Each number is 200 + 30 x the weight over its row's rms, rounded and kept within 0 to 999. Layers, rows and columns count from 0. The size before them is the row's rms in percent of the matrix's.

# v: layer 7 attention value, 64x224, rms 0.0583, rows 58-63, columns 168-223
# o: layer 7 attention output (transposed), 448x224, rms 0.0371, rows 58-63,122-127,186-191,250-255,314-319,378-383,442-447, columns 168-223
# up: layer 7 MLP up, 896x224, rms 0.0595, rows 0-35, columns 168-223
# down: layer 7 MLP down (transposed), 896x224, rms 0.0385, rows 0-35, columns 168-223
v58,099,213,177,219,224,172,122,166,206,176,162,230,221,159,159,244,165,197,208,265,218,185,191,194,195,236,171,184,197,240,180,230,168,213,193,202,191,201,163,152,188,234,193,151,240,183,193,144,184,213,222,242,203,168,226,182,195
o58,096,230,240,223,231,231,190,269,213,177,244,203,191,179,258,203,190,149,207,209,212,240,170,257,200,205,199,198,177,234,182,171,222,174,271,225,234,191,182,225,179,204,203,199,199,231,237,207,212,153,149,191,227,212,219,240,172
o122,106,219,205,162,203,241,234,213,206,179,196,178,187,182,234,154,211,169,224,192,213,156,188,203,163,145,268,245,180,180,225,232,191,218,186,191,207,153,221,193,187,237,244,210,198,185,212,164,175,172,179,176,233,225,187,249,211
o186,098,173,141,174,157,212,272,157,217,219,232,201,187,191,157,209,209,249,175,227,250,237,217,185,232,169,241,248,208,227,194,214,195,175,183,239,157,188,166,194,190,193,181,203,209,174,200,228,195,276,190,187,200,205,199,206,209
o250,113,224,191,219,189,190,193,149,218,174,203,160,200,152,200,216,239,230,209,242,168,99,222,232,216,167,232,152,190,193,208,188,179,203,152,209,205,162,170,223,228,235,219,193,213,199,139,191,252,180,206,189,145,237,233,195,238
o314,105,197,232,182,200,192,210,195,150,203,245,200,197,225,205,174,166,214,163,146,186,175,235,178,208,236,177,175,208,158,207,154,190,248,176,138,160,187,245,248,167,219,181,258,192,202,237,230,198,197,168,154,197,177,188,205,235
o378,099,201,176,247,227,168,215,154,215,224,170,225,170,250,194,173,175,235,177,190,217,164,237,192,207,230,210,224,197,236,212,244,153,221,175,175,210,196,256,191,195,188,213,154,212,179,178,177,243,239,163,181,223,214,162,190,190
o442,097,162,201,194,218,179,226,233,226,214,239,221,277,214,198,216,195,201,215,179,178,269,207,194,177,219,165,221,221,179,206,232,197,185,194,214,188,214,184,145,218,164,177,244,141,199,225,193,145,193,236,194,198,169,213,198,193
v59,101,230,216,250,199,161,186,211,164,181,277,202,157,138,156,195,158,159,139,188,248,221,195,186,258,221,198,204,170,199,190,166,183,231,204,201,193,189,171,247,219,179,211,166,191,178,266,210,145,201,219,179,212,154,175,179,237
o59,092,173,188,186,215,189,183,219,239,202,190,220,171,191,228,217,246,200,212,207,210,174,171,212,230,263,186,216,225,177,179,208,234,154,175,167,197,168,246,194,187,243,204,179,222,194,178,140,217,188,215,152,207,194,208,176,216
o123,106,204,203,174,163,217,155,174,139,196,198,195,184,202,204,194,207,155,167,155,156,151,202,246,198,230,158,165,196,212,232,182,185,200,185,188,155,305,268,204,161,195,168,172,257,219,215,217,201,183,248,228,202,232,239,185,196
o187,096,189,213,151,200,212,210,197,216,208,205,222,216,189,174,198,240,223,206,248,168,241,241,166,229,160,230,290,191,219,185,180,184,261,202,195,265,211,224,114,194,198,180,175,135,252,187,240,158,198,233,271,174,183,180,200,153
o251,123,194,240,254,256,235,159,170,178,214,150,176,237,219,166,194,240,182,152,204,191,194,207,172,160,242,167,245,191,195,234,214,187,215,187,231,218,160,173,177,170,270,254,221,153,194,224,176,171,171,189,252,171,243,192,184,199
o315,096,201,216,141,223,232,191,189,197,183,260,204,186,215,192,262,206,222,242,245,186,164,217,219,191,197,202,176,199,171,197,271,254,200,210,164,200,227,176,172,237,237,233,203,208,217,218,162,197,200,168,194,235,189,172,196,167
o379,109,246,160,190,195,153,230,260,186,160,181,179,229,199,191,180,174,180,248,177,220,227,242,219,166,227,195,215,191,220,207,190,222,229,191,176,251,210,190,216,172,203,174,199,205,188,194,185,194,190,156,186,215,241,203,168,224
o443,093,198,198,218,209,180,261,168,211,219,171,202,213,241,212,152,182,199,200,181,183,150,181,229,229,168,182,171,241,194,158,224,245,184,210,197,231,166,200,158,222,206,206,180,223,198,147,256,249,247,222,150,161,195,196,200,164
v60,102,182,219,168,142,170,116,216,132,211,165,217,189,230,216,185,192,219,188,241,176,179,167,205,194,170,235,264,160,183,261,207,222,235,161,197,172,255,159,188,169,187,157,232,206,268,199,205,163,220,172,221,196,164,232,222,163
o60,090,203,251,172,223,190,186,218,188,221,184,191,222,173,240,187,189,193,179,209,185,160,149,212,212,160,219,193,199,155,204,204,163,206,176,163,162,200,214,213,193,160,215,175,184,231,190,179,219,146,217,163,228,198,234,158,162
o124,112,241,150,148,214,191,238,151,191,242,178,191,180,222,186,190,160,160,158,206,203,195,226,208,225,170,159,174,207,216,192,210,181,179,169,172,193,224,215,217,205,222,248,200,223,174,246,165,178,249,197,183,198,227,183,201,207
o188,106,231,229,170,232,205,238,191,264,183,208,189,166,149,206,291,200,197,187,215,236,212,208,201,160,201,187,244,193,223,207,224,224,209,222,188,153,162,220,173,200,174,164,239,214,191,215,214,200,231,187,191,183,222,200,215,216
o252,112,197,222,207,201,210,221,183,203,205,206,195,176,181,156,124,150,225,197,170,181,216,204,200,173,175,196,155,217,186,208,176,222,226,220,210,238,227,225,201,181,177,222,227,191,223,165,198,249,244,249,175,195,186,176,167,208
o316,096,186,109,218,140,189,259,175,216,150,286,272,222,169,226,205,180,246,212,185,184,195,260,176,251,203,226,139,216,225,186,222,165,172,232,211,205,153,191,205,256,247,185,188,196,150,268,258,207,222,212,197,209,153,142,220,179
o380,089,143,134,152,140,195,191,191,252,179,181,220,207,215,232,233,214,203,194,169,159,233,160,165,194,212,211,211,214,209,168,219,219,220,206,234,187,210,156,188,187,215,155,232,210,217,258,255,166,226,206,239,178,230,196,191,173
o444,089,172,171,136,203,260,268,203,245,207,212,182,208,177,211,226,204,142,203,200,204,194,233,235,257,171,220,186,211,244,218,241,177,181,261,226,262,164,184,203,189,228,216,194,203,187,230,175,198,163,230,173,174,228,212,163,188
v61,102,193,198,211,156,192,203,155,211,203,179,195,261,197,223,171,205,203,204,226,234,201,172,238,267,229,140,229,236,204,154,154,243,194,211,226,225,217,183,157,178,263,187,196,208,154,193,167,228,234,178,209,205,190,193,156,208
o61,103,169,166,227,210,184,177,176,160,270,172,209,203,182,186,185,204,216,179,143,155,214,204,218,176,187,175,192,194,216,193,193,176,194,184,231,212,214,215,252,143,187,247,206,146,238,181,171,229,238,191,199,206,212,196,210,215
o125,100,193,222,188,213,200,222,200,252,221,161,213,178,218,207,169,191,228,234,200,202,229,221,239,182,231,168,157,153,222,235,249,180,181,231,127,266,194,156,173,249,239,202,190,182,202,129,227,188,197,214,254,221,205,157,175,215
o189,095,184,228,213,195,202,215,233,204,171,168,193,172,228,162,240,246,203,191,177,189,214,198,170,207,211,204,224,220,182,190,199,181,133,197,187,211,191,240,189,186,127,168,201,201,243,228,186,189,218,213,170,233,208,183,213,205
o253,119,163,196,242,203,188,270,133,180,202,218,225,234,190,188,155,234,159,251,158,169,204,254,182,222,202,149,196,219,165,228,165,210,224,206,190,206,192,194,190,160,181,200,194,189,221,105,211,228,212,231,231,190,206,238,167,194
o317,099,195,211,215,183,171,191,182,176,159,158,234,187,239,147,255,201,233,192,189,208,187,274,189,188,168,183,160,173,195,244,223,218,244,218,222,210,192,123,193,185,155,192,199,192,197,189,147,171,239,212,203,199,217,230,215,222
o381,108,185,175,185,215,177,177,230,147,232,242,251,208,197,197,174,211,204,210,186,210,225,210,182,182,256,238,260,224,187,198,201,214,263,132,159,188,254,200,218,217,207,236,193,226,206,220,177,229,163,205,160,183,181,197,228,221
o445,091,274,208,175,195,176,220,231,208,244,200,175,148,194,187,193,214,208,153,186,190,184,169,188,250,225,184,181,172,181,194,148,148,234,178,187,180,219,196,217,207,165,222,203,193,206,233,294,166,155,206,202,213,165,240,187,204
v62,093,173,128,97,203,237,198,234,162,195,220,249,195,187,260,222,285,216,223,221,176,190,215,294,239,211,155,193,215,189,207,164,236,213,173,212,181,167,209,192,234,190,215,178,220,170,187,203,169,186,132,220,227,156,156,225,214
o62,081,192,176,259,188,233,155,136,235,165,212,222,177,210,193,186,244,162,218,214,179,219,202,182,189,213,220,178,211,173,223,196,219,194,277,241,201,182,171,147,208,221,226,217,174,229,239,218,226,244,209,238,198,252,233,166,235
o126,086,184,202,230,226,154,250,187,187,246,216,134,136,262,173,198,196,224,200,186,211,176,168,217,207,212,225,253,107,199,149,200,211,182,208,177,232,165,167,167,207,180,229,193,203,202,202,195,185,193,168,194,205,171,145,252,215
o190,100,207,260,199,162,179,173,265,220,184,179,229,236,154,169,200,248,212,196,211,245,171,216,193,221,188,196,203,192,195,194,194,249,192,179,243,194,219,224,222,216,159,169,230,186,206,229,178,200,150,185,149,221,203,197,230,112
o254,112,221,146,185,216,220,224,187,191,217,260,250,184,191,191,188,183,229,199,207,253,239,149,218,201,180,175,212,261,180,180,173,222,198,235,147,172,112,181,255,201,191,219,176,234,223,184,144,227,222,223,202,172,223,249,236,209
o318,088,179,250,194,174,185,211,229,191,190,162,159,191,230,198,213,139,229,173,198,137,219,255,217,165,231,184,236,214,223,231,197,180,215,185,79,180,246,190,221,166,192,213,159,206,200,213,199,170,199,279,197,143,185,173,227,188
o382,107,240,159,166,178,214,174,248,180,182,188,226,179,216,237,180,210,165,200,209,270,180,157,235,240,165,222,136,220,222,201,182,183,189,153,185,224,172,235,251,214,217,214,218,172,162,240,182,189,194,152,240,256,160,195,166,170
o446,085,185,190,189,203,193,227,220,172,204,221,159,233,255,169,167,185,187,222,251,199,154,241,177,209,203,177,191,180,216,219,215,186,140,215,249,143,257,232,183,170,179,192,216,215,174,235,236,187,239,226,177,207,195,211,199,179
v63,095,194,184,195,165,225,223,228,212,157,185,198,198,162,208,197,216,181,183,132,182,184,237,183,156,213,225,202,240,246,218,181,199,205,169,179,183,160,190,203,260,198,178,222,186,217,220,256,120,142,157,194,91,186,233,218,177
o63,090,213,217,174,224,225,164,279,191,189,230,204,172,181,234,246,211,209,195,186,172,210,154,205,239,198,184,144,205,226,212,157,255,204,203,265,173,239,134,199,186,216,192,213,230,237,168,188,201,207,231,195,198,207,190,195,215
o127,105,232,211,208,236,207,191,195,211,209,217,234,226,243,202,164,215,177,183,225,223,177,175,143,154,194,220,175,215,167,183,201,155,203,199,224,135,253,236,258,200,163,230,224,189,241,208,150,215,173,232,233,156,207,153,233,160
o191,091,164,239,244,230,177,245,188,204,215,206,196,212,144,220,202,191,183,160,229,259,143,227,183,220,206,215,207,180,247,238,175,152,255,257,199,237,171,240,222,146,250,222,166,231,165,220,211,169,218,198,178,215,256,204,207,193
o255,113,202,194,216,201,208,196,135,237,150,150,177,165,156,148,217,230,178,249,172,188,218,175,199,152,204,160,210,254,182,235,170,214,208,192,218,185,184,172,167,218,213,156,188,188,175,237,202,222,186,191,202,241,173,242,189,197
o319,097,264,194,224,191,175,209,199,217,210,214,173,271,199,162,198,186,222,156,227,223,236,229,232,226,185,133,211,194,226,229,136,243,196,180,170,230,215,179,181,199,206,145,231,167,182,188,184,223,280,225,196,187,187,133,222,249
o383,100,189,205,277,217,173,190,245,184,229,216,175,232,161,220,154,156,221,245,214,230,181,184,226,197,172,199,158,176,217,108,193,205,174,237,183,230,210,236,164,189,215,182,200,235,206,174,219,199,186,183,134,232,194,205,195,180
o447,097,171,199,247,202,206,154,200,174,195,260,174,219,179,136,158,181,237,198,253,204,198,242,145,215,252,189,171,213,232,195,215,180,235,115,186,211,178,217,197,179,223,216,183,239,189,170,245,203,205,225,187,237,179,192,209,223
up0,103,208,155,238,208,177,243,216,218,160,222,207,217,200,199,194,182,230,199,193,227,171,205,177,179,222,207,232,204,195,193,164,142,199,252,190,229,299,161,210,215,228,173,132,133,239,179,191,148,164,192,211,195,224,208,192,264
down0,105,241,250,203,224,183,172,210,246,217,195,154,158,179,183,174,186,193,207,225,198,243,204,203,129,207,226,203,182,208,207,185,173,191,183,208,177,248,269,221,217,191,134,223,195,205,215,200,187,205,225,234,232,175,143,283,225
up1,101,249,199,168,158,192,225,195,216,217,182,192,220,189,201,205,225,130,225,172,221,191,205,210,183,197,204,217,155,175,259,147,215,195,240,177,245,170,189,180,246,214,187,155,209,211,177,168,233,195,181,284,158,250,205,166,161
down1,110,197,234,240,199,202,218,201,231,154,188,210,105,164,208,249,206,163,175,181,239,280,204,207,187,167,244,204,212,163,195,235,264,141,255,201,154,239,233,165,211,151,186,173,228,205,183,206,202,229,167,229,221,216,224,205,218
up2,097,188,186,183,196,182,180,263,235,150,193,213,175,230,238,173,189,200,164,224,215,235,166,218,213,208,215,202,184,194,243,242,186,172,181,187,206,164,151,225,205,148,191,216,140,206,151,197,226,194,210,186,211,194,194,163,175
down2,099,204,181,152,215,223,226,181,176,256,224,179,169,249,232,209,174,181,145,182,236,196,208,173,218,196,240,247,176,182,179,174,208,178,208,195,265,212,221,205,166,251,237,180,244,160,209,185,201,230,177,223,212,219,199,192,233
up3,098,217,231,189,157,187,165,178,172,210,209,260,215,209,209,201,225,163,208,222,214,192,204,172,202,155,187,196,191,170,183,230,213,216,202,179,163,201,197,221,204,156,208,204,166,230,200,180,172,151,174,210,239,191,184,195,159
down3,097,237,166,260,219,233,193,166,195,219,150,240,180,158,190,200,183,194,196,152,160,219,197,233,183,234,202,211,231,238,222,239,211,198,166,165,189,137,232,182,207,147,175,197,262,173,192,183,184,171,197,193,207,208,192,198,221
up4,090,168,225,239,122,234,213,185,183,193,135,206,211,156,210,208,180,236,216,196,241,201,208,190,199,233,200,262,253,143,202,233,176,224,233,205,208,162,196,121,196,198,169,222,159,245,210,225,214,173,182,163,232,194,221,252,210
down4,095,218,193,180,226,211,203,212,194,220,199,194,204,213,162,184,236,208,217,213,216,166,179,183,242,238,179,222,237,133,193,219,189,214,177,226,200,180,194,206,129,146,222,190,181,217,154,221,193,179,171,185,224,179,196,198,191
up5,092,243,193,167,144,156,199,217,209,202,210,177,204,221,207,245,188,210,164,224,155,171,223,201,229,201,173,197,198,195,190,223,220,182,261,195,218,207,214,183,174,225,184,208,240,227,175,232,171,199,205,167,192,180,207,200,175
down5,089,198,205,243,199,132,218,230,173,202,192,213,153,212,202,278,238,212,203,236,175,206,218,184,190,188,269,232,235,182,186,196,194,258,192,191,189,233,199,147,180,248,212,200,199,208,222,181,207,184,248,219,212,180,182,201,182
up6,084,174,189,191,177,153,181,180,204,253,211,228,187,214,204,193,239,157,229,168,161,231,173,184,230,154,173,169,176,238,225,199,139,202,230,263,198,231,230,224,258,175,180,194,140,195,177,140,193,145,245,239,281,185,210,218,172
down6,089,216,219,217,207,220,188,205,232,248,206,222,252,186,168,193,220,213,186,150,219,212,168,210,243,189,156,161,220,142,205,160,188,169,279,225,141,199,143,211,197,236,173,201,158,203,175,218,247,170,194,131,205,142,208,170,183
up7,103,173,198,231,219,186,266,170,201,223,196,247,166,169,197,137,235,210,240,179,206,222,148,157,160,206,247,243,205,233,185,214,215,194,186,217,132,227,217,184,213,204,212,262,223,193,207,230,247,207,222,230,222,226,211,220,207
down7,105,234,212,164,244,195,214,193,196,216,150,227,179,205,184,216,239,161,171,201,176,238,185,238,232,254,156,201,174,243,250,167,232,240,246,176,196,146,183,174,163,169,235,172,196,216,213,210,181,206,182,186,210,148,252,204,220
up8,094,177,187,172,163,171,257,166,193,188,209,212,201,171,188,205,205,153,202,219,193,188,219,134,175,189,204,202,121,172,243,192,217,202,216,203,130,207,236,195,185,213,282,201,199,222,154,215,226,199,191,193,216,210,220,188,159
down8,097,199,184,156,149,164,231,148,206,237,198,172,226,243,224,152,210,235,244,205,212,216,230,197,204,201,226,227,222,192,133,204,210,168,205,189,219,247,224,215,175,231,207,186,212,166,230,219,155,229,202,173,212,205,124,228,203
up9,100,174,172,223,154,173,180,192,237,212,190,174,189,170,197,208,164,203,204,237,212,192,141,195,202,243,188,195,177,168,186,188,185,201,224,231,186,201,154,187,194,248,187,226,200,224,231,168,209,216,213,203,214,215,149,216,222
down9,096,209,162,186,265,197,199,194,188,214,192,188,192,169,180,200,202,163,211,218,181,176,208,208,241,209,203,232,202,189,146,210,236,201,188,164,297,206,162,159,192,264,152,189,153,157,213,187,241,222,174,159,181,163,221,197,258
up10,093,226,217,172,218,198,182,223,201,154,231,172,163,210,249,200,232,207,228,177,176,211,196,255,168,199,212,186,209,201,199,252,134,233,209,246,195,185,193,208,154,171,188,167,152,155,207,182,207,219,211,241,179,192,219,165,162
down10,102,219,229,236,212,145,164,201,262,222,207,214,229,180,167,184,228,159,222,201,214,184,191,211,193,178,185,159,191,233,165,145,206,186,215,206,223,217,184,261,193,224,183,220,172,170,223,179,187,195,201,268,216,207,191,227,193
up11,103,178,189,177,154,209,185,179,219,242,186,140,236,212,146,243,144,217,169,231,156,237,262,234,213,238,182,241,214,167,184,233,238,230,238,206,140,210,186,205,167,184,173,198,197,171,191,208,178,178,177,208,215,288,167,228,160
down11,105,189,202,270,227,182,239,236,181,250,206,237,139,149,232,212,148,153,215,182,201,169,215,207,229,215,247,159,186,236,182,233,193,154,221,192,149,212,282,191,177,225,239,195,170,229,203,191,211,203,188,233,193,124,223,200,170
up12,129,212,199,219,194,205,184,186,192,181,184,143,222,210,165,216,227,176,212,243,232,175,198,143,220,231,170,180,133,178,235,215,254,195,187,238,168,225,172,199,201,226,222,201,159,199,156,238,183,118,205,202,156,228,211,134,167
down12,122,275,236,193,209,180,192,191,179,182,207,182,193,193,157,194,218,213,165,211,156,198,192,176,209,199,187,211,177,194,218,237,265,233,209,197,208,254,128,178,216,202,181,210,191,205,185,208,167,142,194,133,150,203,249,175,201
up13,098,160,185,230,169,211,236,164,241,175,244,172,169,227,219,209,199,228,236,214,194,187,187,158,171,190,224,200,217,200,170,213,170,210,172,211,210,225,274,202,186,219,249,168,185,224,211,193,274,219,155,212,228,224,215,165,212
down13,096,213,218,167,176,245,227,236,200,188,189,206,139,224,250,217,232,191,201,247,243,200,203,227,240,200,184,172,183,183,261,195,264,215,238,200,180,211,214,277,168,195,286,216,209,179,213,213,176,225,246,245,195,248,219,183,167
up14,105,199,204,180,151,205,223,222,148,165,191,234,199,215,196,203,158,144,230,194,183,213,269,197,130,205,230,267,209,185,182,177,233,191,217,198,177,197,159,187,171,148,236,223,218,155,192,198,163,197,196,268,182,229,210,234,220
down14,100,157,231,177,177,170,233,123,199,186,198,285,224,191,219,215,170,193,161,184,225,227,244,280,168,169,177,187,197,184,178,174,194,228,148,190,200,189,204,222,198,146,246,184,267,240,217,199,216,174,200,258,195,200,170,258,218
up15,099,190,237,155,217,221,220,205,242,198,227,204,195,229,188,158,204,172,189,187,187,204,235,167,125,246,220,162,207,208,204,227,221,222,189,232,276,153,194,197,188,194,276,185,217,201,259,187,178,189,220,186,217,242,149,177,183
down15,097,203,246,198,180,163,189,182,200,228,158,224,225,161,224,212,233,230,179,190,220,170,168,230,165,241,218,147,214,249,167,107,152,191,143,246,199,201,187,200,192,174,185,186,191,246,237,239,196,200,175,206,227,200,172,210,203
up16,104,130,167,185,161,175,223,234,172,206,239,256,191,186,230,217,194,176,210,155,202,210,213,211,175,219,211,204,200,181,206,230,207,186,203,234,232,230,166,155,143,154,177,235,248,181,161,223,179,238,256,249,220,188,263,228,151
down16,103,209,169,225,173,219,236,133,193,237,232,231,162,189,146,239,232,226,218,179,246,192,255,265,200,201,194,213,154,155,216,174,236,165,159,196,241,207,226,216,198,204,177,166,138,184,200,194,205,216,197,172,210,238,131,198,223
up17,094,201,196,229,214,168,230,218,197,136,232,161,148,239,208,233,207,195,218,203,178,153,209,151,193,194,228,184,178,184,208,194,153,219,246,202,200,233,180,230,153,183,232,188,173,213,196,138,184,177,198,232,185,187,151,185,194
down17,096,255,168,197,165,208,189,210,177,183,171,163,240,190,170,163,173,273,188,250,250,192,178,207,218,192,217,205,244,222,240,194,187,220,255,239,153,214,191,203,142,221,206,241,168,217,264,180,158,226,199,206,176,187,193,159,198
up18,100,212,214,175,206,183,239,164,172,208,173,252,208,183,223,174,209,205,184,192,222,248,221,158,229,246,183,195,229,189,182,223,193,198,191,213,174,189,211,191,206,129,263,184,178,182,240,192,191,183,194,228,219,276,220,197,224
down18,095,246,194,198,230,200,237,216,283,239,124,191,191,200,157,211,176,237,170,198,243,255,202,236,189,256,165,144,247,200,206,182,176,172,201,238,165,235,221,220,211,212,204,199,150,208,199,175,220,130,236,151,210,209,210,256,213
up19,095,132,170,242,176,218,138,229,196,203,222,195,193,233,201,176,215,222,252,207,175,237,181,121,224,190,188,230,154,218,205,231,203,161,191,223,167,197,195,211,221,169,192,211,175,249,187,221,189,221,151,183,216,200,212,225,174
down19,098,189,195,203,179,249,204,240,196,193,157,209,212,169,218,171,207,234,207,232,256,166,197,223,150,206,222,225,250,234,161,217,211,246,237,202,154,222,188,215,223,191,206,178,244,251,203,169,187,198,220,219,183,217,205,171,165
up20,105,313,175,183,181,187,265,186,201,144,230,209,243,189,225,209,150,196,183,177,197,155,216,212,159,171,163,239,202,215,219,176,143,216,192,191,227,178,137,209,198,217,205,187,188,162,216,192,237,254,202,162,227,214,227,173,211
down20,103,197,260,246,175,201,231,209,207,180,222,215,106,211,233,145,194,220,205,233,176,258,178,184,197,191,232,160,152,242,197,204,199,194,189,246,198,194,128,151,175,200,171,195,202,219,233,178,194,252,196,223,177,151,237,218,167
up21,095,190,171,159,172,154,215,252,111,180,272,211,205,201,192,236,215,210,191,234,198,154,166,196,193,185,159,255,228,225,164,173,213,179,182,173,205,170,253,220,232,234,160,193,226,261,227,162,132,237,196,202,239,275,225,193,227
down21,101,181,158,203,252,209,269,232,271,202,163,201,242,217,182,199,137,163,198,213,197,144,232,175,172,196,215,227,200,188,185,200,212,133,172,209,179,183,161,229,132,138,212,221,163,208,226,208,204,211,279,210,147,202,193,211,212
up22,096,195,209,159,218,160,148,216,226,222,215,171,200,209,250,224,188,199,234,187,191,190,210,184,283,195,222,194,170,222,240,200,258,186,190,230,123,231,234,155,229,156,222,200,223,191,227,206,151,217,194,233,185,231,167,177,232
down22,092,227,176,251,242,196,222,185,201,193,206,218,209,163,230,233,150,215,176,176,253,162,248,165,224,231,157,190,211,199,197,162,188,188,221,238,193,163,256,229,220,165,184,200,192,209,233,161,219,180,208,135,183,171,165,215,236
up23,103,160,230,232,167,147,232,132,169,188,214,236,199,187,184,214,212,210,249,233,177,180,183,221,215,254,200,256,202,156,306,169,181,212,187,163,158,152,211,226,203,194,253,218,145,213,187,239,200,203,213,237,181,221,192,191,257
down23,106,174,213,200,143,226,197,218,208,135,194,120,191,177,199,190,228,204,198,192,191,202,196,217,226,175,138,212,179,206,258,184,216,152,195,148,194,198,226,204,256,288,192,237,227,175,192,184,180,248,228,188,252,218,217,198,225
up24,108,189,212,186,200,126,242,216,146,219,205,195,151,219,205,204,229,225,187,173,163,216,172,224,181,179,180,222,235,173,204,251,257,257,203,214,241,172,180,201,247,184,162,217,226,185,145,213,186,243,184,186,235,144,219,206,202
down24,100,154,227,253,213,224,254,158,189,174,160,178,192,197,167,271,216,203,152,195,152,222,179,170,205,194,235,191,198,230,177,164,213,193,220,246,160,186,174,207,179,243,207,200,192,200,197,190,226,209,203,229,246,185,128,192,104
up25,095,176,190,195,212,164,210,224,235,238,206,212,159,195,199,132,188,214,189,213,275,188,224,229,168,193,238,203,192,189,208,251,244,181,229,141,239,167,241,196,173,199,198,240,182,212,186,162,211,195,200,207,214,222,161,195,160
down25,089,175,186,250,230,167,177,220,223,220,196,252,213,224,204,209,157,222,233,203,193,215,230,227,205,218,206,216,262,212,132,192,201,186,255,217,228,166,212,197,175,209,217,184,157,191,214,211,221,253,235,195,176,167,210,201,210
up26,098,170,231,165,172,153,217,226,201,156,211,207,243,232,195,200,184,255,174,234,211,242,254,177,225,201,176,193,195,173,205,197,201,227,224,241,187,208,242,202,231,151,218,183,184,146,208,175,167,266,225,202,165,198,198,190,171
down26,101,182,214,172,207,204,245,214,190,178,198,171,198,192,197,202,171,203,241,175,119,208,216,228,201,209,215,249,171,186,158,247,201,229,234,210,281,207,196,169,238,198,193,180,178,134,160,207,128,215,186,196,188,175,242,169,177
up27,106,209,223,181,186,188,219,180,220,200,238,150,247,232,161,193,160,203,205,184,186,265,228,208,187,224,203,171,244,184,198,167,205,165,205,169,208,246,194,184,214,152,203,155,214,179,240,180,254,217,207,149,190,210,189,155,174
down27,107,188,173,221,219,172,213,191,191,186,242,212,226,208,123,209,127,180,185,189,187,204,197,241,193,187,153,249,186,175,206,192,204,168,266,199,206,224,244,190,220,174,173,176,217,171,192,189,227,207,197,215,161,195,192,227,164
up28,104,216,195,244,170,241,230,177,187,198,221,159,161,205,219,119,188,180,181,192,194,215,185,165,160,217,202,199,185,223,231,227,198,167,214,179,244,169,219,226,201,220,248,147,204,212,255,225,173,209,144,167,191,208,259,172,207
down28,103,198,250,204,166,243,157,180,195,198,221,204,209,226,196,156,186,239,170,250,191,216,231,153,227,217,149,196,206,217,213,282,158,182,196,186,252,219,201,213,154,156,182,266,206,217,244,193,161,246,224,220,201,200,195,235,203
up29,098,216,230,176,236,194,261,214,188,222,221,216,240,197,149,180,177,211,207,217,220,188,146,225,190,185,193,165,219,190,213,243,199,166,198,197,183,197,212,245,226,174,227,162,202,205,201,186,267,194,192,171,180,195,155,252,236
down29,098,197,201,233,245,178,142,131,207,161,176,174,232,179,216,235,203,187,236,205,181,211,243,226,201,201,153,212,158,210,232,171,227,210,156,199,218,191,222,213,185,192,217,172,249,211,223,182,236,221,188,157,244,181,254,141,172
up30,095,212,145,259,180,242,233,196,157,239,153,153,167,150,189,159,221,211,253,190,208,257,217,122,196,139,207,228,221,211,193,201,175,190,125,211,185,190,223,223,176,204,219,191,156,164,168,168,173,220,199,153,236,196,224,238,182
down30,092,233,184,203,193,170,207,242,245,193,236,240,188,232,172,180,146,159,214,147,189,197,225,218,198,206,256,220,154,218,226,185,164,149,204,168,212,154,219,212,236,192,235,181,212,198,224,232,215,191,201,196,226,198,142,204,240
up31,087,153,168,168,188,167,237,176,161,181,237,199,183,173,192,181,145,199,219,136,229,177,222,222,196,160,234,183,167,201,223,229,204,223,245,119,196,197,192,175,175,259,180,173,219,216,192,172,229,202,192,201,199,226,196,181,205
down31,089,230,211,214,240,162,208,237,197,201,156,214,242,212,181,209,188,144,168,247,168,228,170,196,259,199,193,177,244,216,228,197,232,170,150,235,179,196,156,167,175,216,164,240,200,186,215,213,179,184,215,203,197,209,248,204,154
up32,100,212,236,186,144,226,207,209,193,206,222,229,198,184,188,232,162,204,270,257,272,193,182,219,161,209,180,158,176,188,120,133,228,230,238,204,179,210,213,186,183,212,242,216,181,166,214,238,207,195,160,223,149,211,200,148,154
down32,097,202,151,145,233,213,161,232,251,235,190,191,190,212,187,215,189,206,198,210,167,237,173,198,234,181,202,220,156,192,160,208,107,222,209,156,220,134,204,178,222,242,162,198,210,177,234,222,187,256,178,201,234,203,246,239,183
up33,078,163,201,228,213,176,214,216,232,193,252,241,244,203,193,230,150,197,197,176,215,181,204,150,181,248,187,244,248,162,214,230,223,180,210,193,215,187,225,184,213,216,220,219,239,133,151,186,187,209,198,183,252,217,225,165,193
down33,075,178,189,184,240,221,163,147,236,250,191,204,142,226,253,181,171,190,170,207,212,261,219,241,200,222,134,195,212,211,167,209,200,178,180,164,177,182,213,198,171,193,187,181,213,234,198,215,175,189,210,207,231,180,182,207,194
up34,103,152,224,179,172,218,248,163,203,220,188,169,183,219,204,198,189,205,200,188,160,187,191,163,169,169,225,162,171,166,212,149,160,238,197,198,196,212,194,192,209,185,220,197,223,255,230,232,237,243,254,239,210,233,196,221,190
down34,104,186,179,261,182,185,168,231,194,180,189,173,238,178,218,258,172,180,192,157,202,252,171,200,176,207,259,159,190,231,203,202,234,194,253,163,192,149,217,181,230,218,230,211,190,148,178,227,172,205,229,192,198,198,187,191,193
up35,102,155,166,185,217,201,200,185,188,178,231,210,183,202,217,173,191,209,207,274,222,200,210,205,155,220,152,226,213,177,225,157,198,229,271,185,172,270,206,190,188,199,238,217,201,180,244,163,228,180,243,170,211,245,211,200,231
down35,110,179,179,177,186,198,195,132,213,167,193,170,224,281,193,199,153,214,173,205,188,206,205,195,202,206,213,238,167,212,179,191,230,211,178,206,206,254,192,226,220,210,216,209,198,231,223,207,195,181,210,179,184,213,155,183,233